{"norm": "rmsnorm", "init_std_down": 0.0, "lr": 0.000885}
Each number is 500 + 25 x the weight over its row's rms, rounded and kept within 0 to 999. Layers, rows and columns count from 0. Numbers have three digits each. The size before them is the row's rms in percent of the matrix's.

# layer 4 MLP down (transposed), 704x256, rms 0.0553, rows 310-326, columns 128-255
115:499528520451520507469498539493488504495453486509511499504515528506489497520467497489484506526519512483491476506510531544481486480486536539498496521525495484517490497476470476522517469531525491507442506526515445507531516487471490507530498557440494466500520489524456515540479489532480546491424554461535514457491486490521497434482487497498501492529523514520474520496510506495568503539462
086:543510532511515491496519498498559477512509541522482505525534491465498486565528499498492555439520476500533522453473506465475503518496568491495500514499465489466475526528498499540535463491487472487527493492491463458450492510506513464506501499467538465541504468490526514490500495547526484497522456524483478507445509525521479503516512486510501515550555494482505537488502532505493509524482
101:492478540455485518507535493496481543507504508525501521526472531538510504577515487519499492525470490498479480524483504565515519506513512498534503504479498512499496476485529532527495504487514503500509549503473487516546495495539540524462461557565507517500497484523478477452486498460501499487491484508505481511488497481476486451490510495500503498517493504495528500514476532511490498461495
093:544540501511505478473512543488488493486547484505522468520492497519496517644473517489486479520468458445493519516499513483497505515516470533494493463459486505465486468501472527483479522489459506515512511479497498519501503507516561510507536482546526476480531470538504539471526448516474474526482525472454504525511461495503518487470525494501470506463495488474494504490484501471532504502492
091:491523518506512505484505516515447483506532499500510505520491459494514490507534554527475500497492512515509490534492491489442485481507567468535508553504492474487494506501486502538474501488485486488528490471506518474542496544469536487486487526523535509512508498521488474492493471513492513516512502526499514505529518528499476520504488503535442506421508514486500504513533490518473528481540
103:495593526502510480479496544471433495512528456483489482548452460502482475488462499473497481532531461493478524483502483551536474489541506495474461491503506477514493522499492480490521530488438487493514516500519525464484496468497451546504508548524519518515542488519512514519498479519481476509520460498470461497533492521518510489527505505453495444513490514456470489514486467494500496496510
092:483507491511521499479537499509508471515490557475500454477466472537481485547476497473498474491535502474461480474503511483473514477535497521474493493496527493497488511512476525507498477557510489461467515513457508509511513482470512495490533500469496574462507493504538514524483534517478523459535504496503515465499472524518481512508485470489520489489424529499545482524528471477528539514483
104:545507533491531526451484514494538486514527519531472500510518443534503532574512459463533491509544505487481533472497483450453491494509543499542493515500508509522540500508477504479544489509469506434505522508510501523493530519498495511487482520500521506460490491512487512493509522507471522466522467508486460494486515508480531507500536459480462502508565488499516480505458525493485509516475
109:523530487485501495453516487494521493505467493540515455499548479465500504622525499519534524502498511521533454476507490420505555508540535483469513491508505491496525505522524488509492487514522482460517518483469458512471517462460497493509474475489512477499528500501464451543479487468479481524466527494483496521508490481535503533513501483517484489506505500504492466523524489483473542484498
106:552534484512491494515515491536512495501487529502509484502492544507495461493462540511481506516494504483499491496479550486506494514480463522511492499550566454460467500492522552512498502438490526493459476540499551482505478487480540471509478508515523498450472540517469480525493495466476495508505457519501450511508549487510462457484492507514490537507435480513474500504497580504514484503471
082:505503488525485519517525518560516546491539490509488525512520533472486500544473504524503491504530526507474518546539468402522508520488510522539494447534496541487507484528476547512488519487493564499500472472529490532497526529475510520483529482491490490504529494531491502492483540494501524548521512513507518512474486508473466482537508508489519509527476501519490508462451459505453465499531
098:499504501508511493526524486537516498493512548471494461481490519472529524614483461465531511497497493510487494515511498478485514464498511503526511468524495461488527486521464500460521446511494473490515537545505497470489526507524501547486490502492488475496515475468521520507497505509481519552509528523514448537451488493478510497492472481543503500543486466536475507541492493471517523503474
097:484499488489516530484488490501508503486501504521502527535481505512494511508483481537530483507515521453492470532518499467510514523549495505565435450476486550501485510491503505458488514526546480554511535516506517511505459504513515524531488479500505476432519543492470522470517511449478472504477475474512479450509503499529512487489533493517530456549516525526473506532514450510519464518473
103:488483427484555492541442501488447491504491471484498507487499464509510491578482539520513490484440495480532472502486539471495535470501523505510486530492510488495509516504494512460488475470461551539510473508495473491486490506506517497501515521450484529529534503518462481557516486467507477525467540517542554470487484505494508460468470496523535498516517508542517483479489540455515481476526
126:528498513542520494482493523516485481468523521490481518507498541480489460332480490491498510488515490509486476511480536683515502475541508493497511514509529490489481522492485511481486507541488527483498493511486469499480522493501505490479504483495494464488504507514472539503488513509489480496488477490461490485529493515487478500483500505504500554502518468507507498485481497504520483513491
106:515512545525508493513505548490491521476538494503487483510492507490503444392470476532506524490451484506476528457477507608467485488450483532507500506482537529520467523480479486528527487457489476522502524495453511506511509536486468473503523511474518490505521464521512492473475499497493520516512536500471515474487515508496534488525528482514477493494494488481506570497516509518486487527504
098:548467476543487490507505507484494494506537477471491524487458493528472515366505495527503485510528483484519548485533491577521507512524495490493537492484526529463487497543463475512526523481476511481419520449498472488512516532510547557508487503480477519483508481486499512513492519491520518454444500470496530484521549496460468489469479524558493477480505499514483482499517487515509511497506
# layer 4 MLP gate, 704x256, rms 0.0596, rows 311-327, columns 128-255
080:489448467495486514499515485488487473519496472472492537495522492538522486487520481553497516493500510492482471518538493508536589507504540514508542517531461502461520504474497470501517464479507534489485495499495527457486469522525447491419462526477503498467507465516468533499506516551526487520488497499454535479520557473485482506483470433507474496503464532484520518503495491513519497470516
098:533502552485504485485472522570500489465507518475449475535520494487512503511493471514517513492513538479483524492527495469486496474511478511539477557510504503489509485507543432520502524479476494481489495504503528504473489504481546450508508519514461493497503501549538492526552518511521471502530474578499506510533481504518533507468444477483521466493468474515508475496503475500554508557453
090:557491506506510491482510526488507500484551490516526507512430487489528478493475488493498461487453506456498533507537495497504479479522467517493505497508504481500479486454465521474496490454469499500543486433504500499497513492531551533490530494554495494495502495499517479479553506477493501482434512484507479501483493478499519478460548518516453505498480508497516512481513529429510521496499
091:528453521499491524505497459499518514488512522460524553533480509521494500515447495510516491525494503538489535454484500495489528495505475529503503492522510499478506481522486487496501493479498524465503491515483493508561535475531533482452538500564479475515454552519504492496553500489529519485550501517454479522468467505499502478508542547532531547480494517459514504529517505515514487491494
100:484521492529515489470526500524497515481471494470470511472534513533499450496499454538531448493523498485520475510533504498549526506478486490521514503490500475515508512509467475511488468496502545533537545478488510542523500502517542473529511461558484497495508493481501476508504509512489536449506509544520511468538502512489460503463501512534484532486531499499500500558456558478530563471487
092:462525467473477457512493523495477511538520535441523553480469532460479569505465496476509504509523521496542519499473513492516500490506483516559522484469512498498493519487498511446485491494498545532500523494519474448518495460507485522531487480538469505511517531476530488480514443480480501506526487531520510525543498514469481482504496490500462467482502512499504519431481494460508539496546
103:470510527480478451498506493549530502491475494453515568513528560473450519510475509537495505458525513498488461510524541499548493467494516493463520500485463505507474474479495481467534511472511508500536481551511528507524470486517532489519519537508465503467524497482549514509509528487492501537534500537537519543518483517506473480488511539489483467461467505480515521506504494498517488498517
113:513478491504515482481443473571503513509470526519489508475498526523482508522486514528482532477537467471517517447494518486470508489477471558535482479527512522475498534461484484479484479473504481517512462519526549510546481479528473532517468496504479471520509489480498507483500539507500487492458513520537469472534532512503516476519542505501489466508498495512536505473460472511511477522479
104:485495488477496467497520522497492470522452526486514541519484471528504462552486515529515493522470544523480434486470488468496489516502479534466496494505517481510531548527538510490506472462500514531498488529471527496542521484511449515533486537525504513518515526501514524495510502503471501491544480521536476509525505494504497513512496488506492498547469535500529507439517477531508526511523
081:497528519512510505482467461516479465517504433489489517432541541520455511482507454505513499479485506510505471473495513511511459502498527447502531536486510539467529493481506550487496452521493481529466509529500525522490488485539498494544500506517523472514545490484502477483486500494503513521481543505468465504494511481501520501501479450481492495489490496493555500478434481483454513549528
093:440491490485528505517500457512507539499514505473482472529482509544487502514482505538468512494523544527478504496509531461509509523513518508528527480517495537495488498506500493499488519439485460469491456494543488500479461491523526521482450533483541486447505505521514508482545500533518532556476537498531485515553486506474501533495500483532531474483503497505493501504491531505518488507539
090:481486454490514532503501453495512490484549443551432518511459513526508564504438492471501486505492490558500502459534481491452498525490463574464509514483495500509450468520491494477541498489478514484498505477507446481489515492499515500484489511509519497462465569494490447500476488464488507522521503513530531494520487519512528481517474518503490487455531486493512529480508555488512506503523
105:527504550518506540461514487509489417503496485504475513521459516564498472509524528447537497525508523469484480535473468503463442485489509506507487448493508457510485504458462482495563518486472489471495505498509502521495514519482519469511502510510508482477499474521491482526473481514486481493489506539474489507503445459451450474497480476481500474503504506523508557543493547554536531481499
130:480493497480459509508492455511545526516480495500506495503522484516507538522523495497510488498500510500507515477522456393460495507449493509485486503504483510531537461507530498528505495457483462501502528469498535507515474514487522526497486520502494528492484514494544453481506467487515531507493521503506527519465499472533516524512502498490509465497471539480485509519494509492491523502501
105:503470487500483515540488497482500511471497532466457508478517511500477483492539503514545500539531483539493483485522506473470520502489527507483495515463521504515507527504533473503461524435499515511450470495526484491511530462512533513528460479493489538494537539465467476522499512490564495465537508501519487480490550485499522456528470468480482448503513504478480516487509459488469476497487
096:528523523495516475465474513502497462475540514503427472465508491525472481515558471472512545521503495462535521494503482512501481489503494499484499510475504557533503503441463460503593493509509497493438470484523434521514550473503520521476520504498489501519514463528482498514497488495507528479494492492459477477559543477479489519522492505508504517493521490505493529527489518537521532514480
090:490490492471470506555506472493495481501497511480499482530529490508505472495502468513495488457465483506531541516516468477527507492481516535499523546494539528473498483478524525495482529494526517503462525516468535524498507538499485504493516488507490548473493534496511470468513538503529502559441484470521525506500490500508487502526494472526463534532446501512468516521498456498461504523537
# layer 4 MLP up, 704x256, rms 0.0572, rows 311-327, columns 128-255
078:524499532512477483493486521480508506560527532531509499538471505471497491506476488468507486486493495508470529423501525469489438508456534508512487507430530500500502526524497491503530479533469507456560473517475482526490509524483487451475493480516500482541510496486473491506533518497508503545531499499497498483481484511508482483539518522485456480478541522499514487481507554496511494518486
095:456472474438491523529552470456500474521545477525553518494490510512518511531524536485501481546466481512504478533488513470509492531458522492480498492492485507497539488475472528501499474492534499522500520500478451468541514501563486516459485502515521492491539481515491501439447507476466517495459490471486463513479496464480497488501552516478499539524522539502507535511483540471464480469552
092:501454505495528489503490476468465494447492495493495486521544532496461492491527516526475518523541563546498511498483473510533479455494496452490473541547426502513493502506500514480505496510546479524487526510489494511538526512483511481511509476464471522482523494510503501481518501492520464483485453520504526478514523506480478496475460522499531458482477497539503482534535453541503490505483
090:509486490525520526472541492487466447458484490528537497559502505488477451499529553517514475461485520472453493518489530504487487454535530486510520537480520468529490460471526463517461533499467520482529528490492504501529477536471521480501517497508482498522499471516493503508510505508483521509494516479482535525481486508506469491462530510565505512460503512511436489555495488498487512496543
102:493522505518555506527521546518455491489508434528514523506495506515499470492520519475516498493511475481513511499475499519523480460540501554530534487449453459517469513458509497515513500501541471527511517466540452496513519511525519505472500458480494491500486505530494506502425486465517516503535505505450533540481501492530447507517462503498537491519498473517510504503485487541506475522530
094:509528495534518534492546501524531437512485480520497483473494494543516506492468507487533494504507515481453466524488510507479502468505432527453468495511505517491484479545513499490511499521552469463488519468523487508546496528508518486475489486470470471483489481505511498497437517498488503485497507501479536509501441509447449517477476520540534526518472501490583471517463482505495470494457
103:517501521494508509483487505489503525516562511535508488493511504522530509511539496452491535515506504498498537493491510483433524514509473508558496520500532483478535545489495504466512460524496480483485482528507487494492541507513521493470511467495484462547483468557447455496526469500542500495542534505456476482492509517476497514514547488472522520524513446522491468490505515481478487481490
110:456512473494462512509503497448493514514533482473513483504506513493474556490531488443485510474473488514551504502495496525530541540521531513506552466499477513494503526526535474487496526449516470495496441519497484461465472509485512538517486528509507500498546502444496524506471512449493501519492468522475533479501525525487503520541512469496492508507472501492547480441546512493520511502540
104:560522499506537475492529549485490484538489532470481514455461474536479478513480514530502440469536482519460503507512546494482520505514499525469487505506505453466501559509533528497491449491525505536466496528546516501536472491487512501517485474553505498529476519484549542491509520483462502464531492499530463497505505526493484493492487487513517523550468481474519500495497485494487508480446
081:505486526517523493527487480477502470505479495499518518529508474502510477491533483527507546482486438503529459540507520515505468511530539495438518492489485466548484527443529505504469483541500516483459492478489444476535512559492527453465517520506516499495491527497485489552507524522548499438523479476492487508523461506459480535503518521503493509498514542556501493514535517466546534525500
093:543518529459493457533504533499506472504509536462498524494529522457520487503498509479526505484507455488502537521487548487460547466486467476509504509482486495508488468515461502484565474530481532525497568550487530480562516502517482513532537510498436482564509454498519484463511499462510471506526495506473453509500498505478508483509506515498476519501472482483475506517523517493456527516486
097:528483526492475533483510530508508502474461515503465525488518538496516534489472523465515529494519594505500462492499468504507502471533522487483465499448519513501523480558499540498478481519535512533489504503542482508466525518508472533498505520479489479480511496499516467484489494474546508513499534526426496479532532480496509466511517542480507479482421512491510495522491484496535505507481
105:516505467512500465477503451510498508501503499469525490504496468452499502499498519526495475474475487469506468525497569514504500499536519474521512482515518511514485492474530498488503518539492509504531524502468501503500517476518476528549513474528546524526518508492506502540513503457505569447482494488541521494478516509518544480522494505513537513478442520494489487493479465490469459476520
156:498504485483439515517489474482550525509485497503524478489536459516526530494501501502510482502482513497507524462531437428486501525468490508490467501480462513511547503518514498543501526454496454540489518460481559532494470495491527519500495498507513550500465533486533491495498488486518537543511528497496511499425497493518494534493498484511498460504472511478473473523508497494488488495503
105:522507476508556501490504472493484483478501500510474501477505519477477472478510513502504521525512491508496448482517484484516530497462532460496490467501479568504521504450454518499502512512482469484437508526500514508483525501497508485517485510478535531523485513487492517501471538489481510471474509459507483507534499474500517472477439470491521472545538506479522519486488483474484468481460
097:455508478472505513464507502481527472481545512497487475506472488480460540518507510544472512520485493500538505504547479512513504500513464537470481540502514566515489504513494475498547506491448515523440485473472427532485550488494541488510479551490485549494489487535476499511463567520518516466484459503497495486522504492499511499514494535513469495522535507506466484487538533497483475511509
090:513479577519496507515501482514511518503518474497524546493493539462508484481529515467467490523530494458508492520492562503472504512509480492513475463486502475509528522516482490530504530520514454502490471503515513506505505467501517487510499511476473428496515466485502512520512491502461512475478502499536475494483472539477530495505527499476515507448539486523507516519495485510554529506478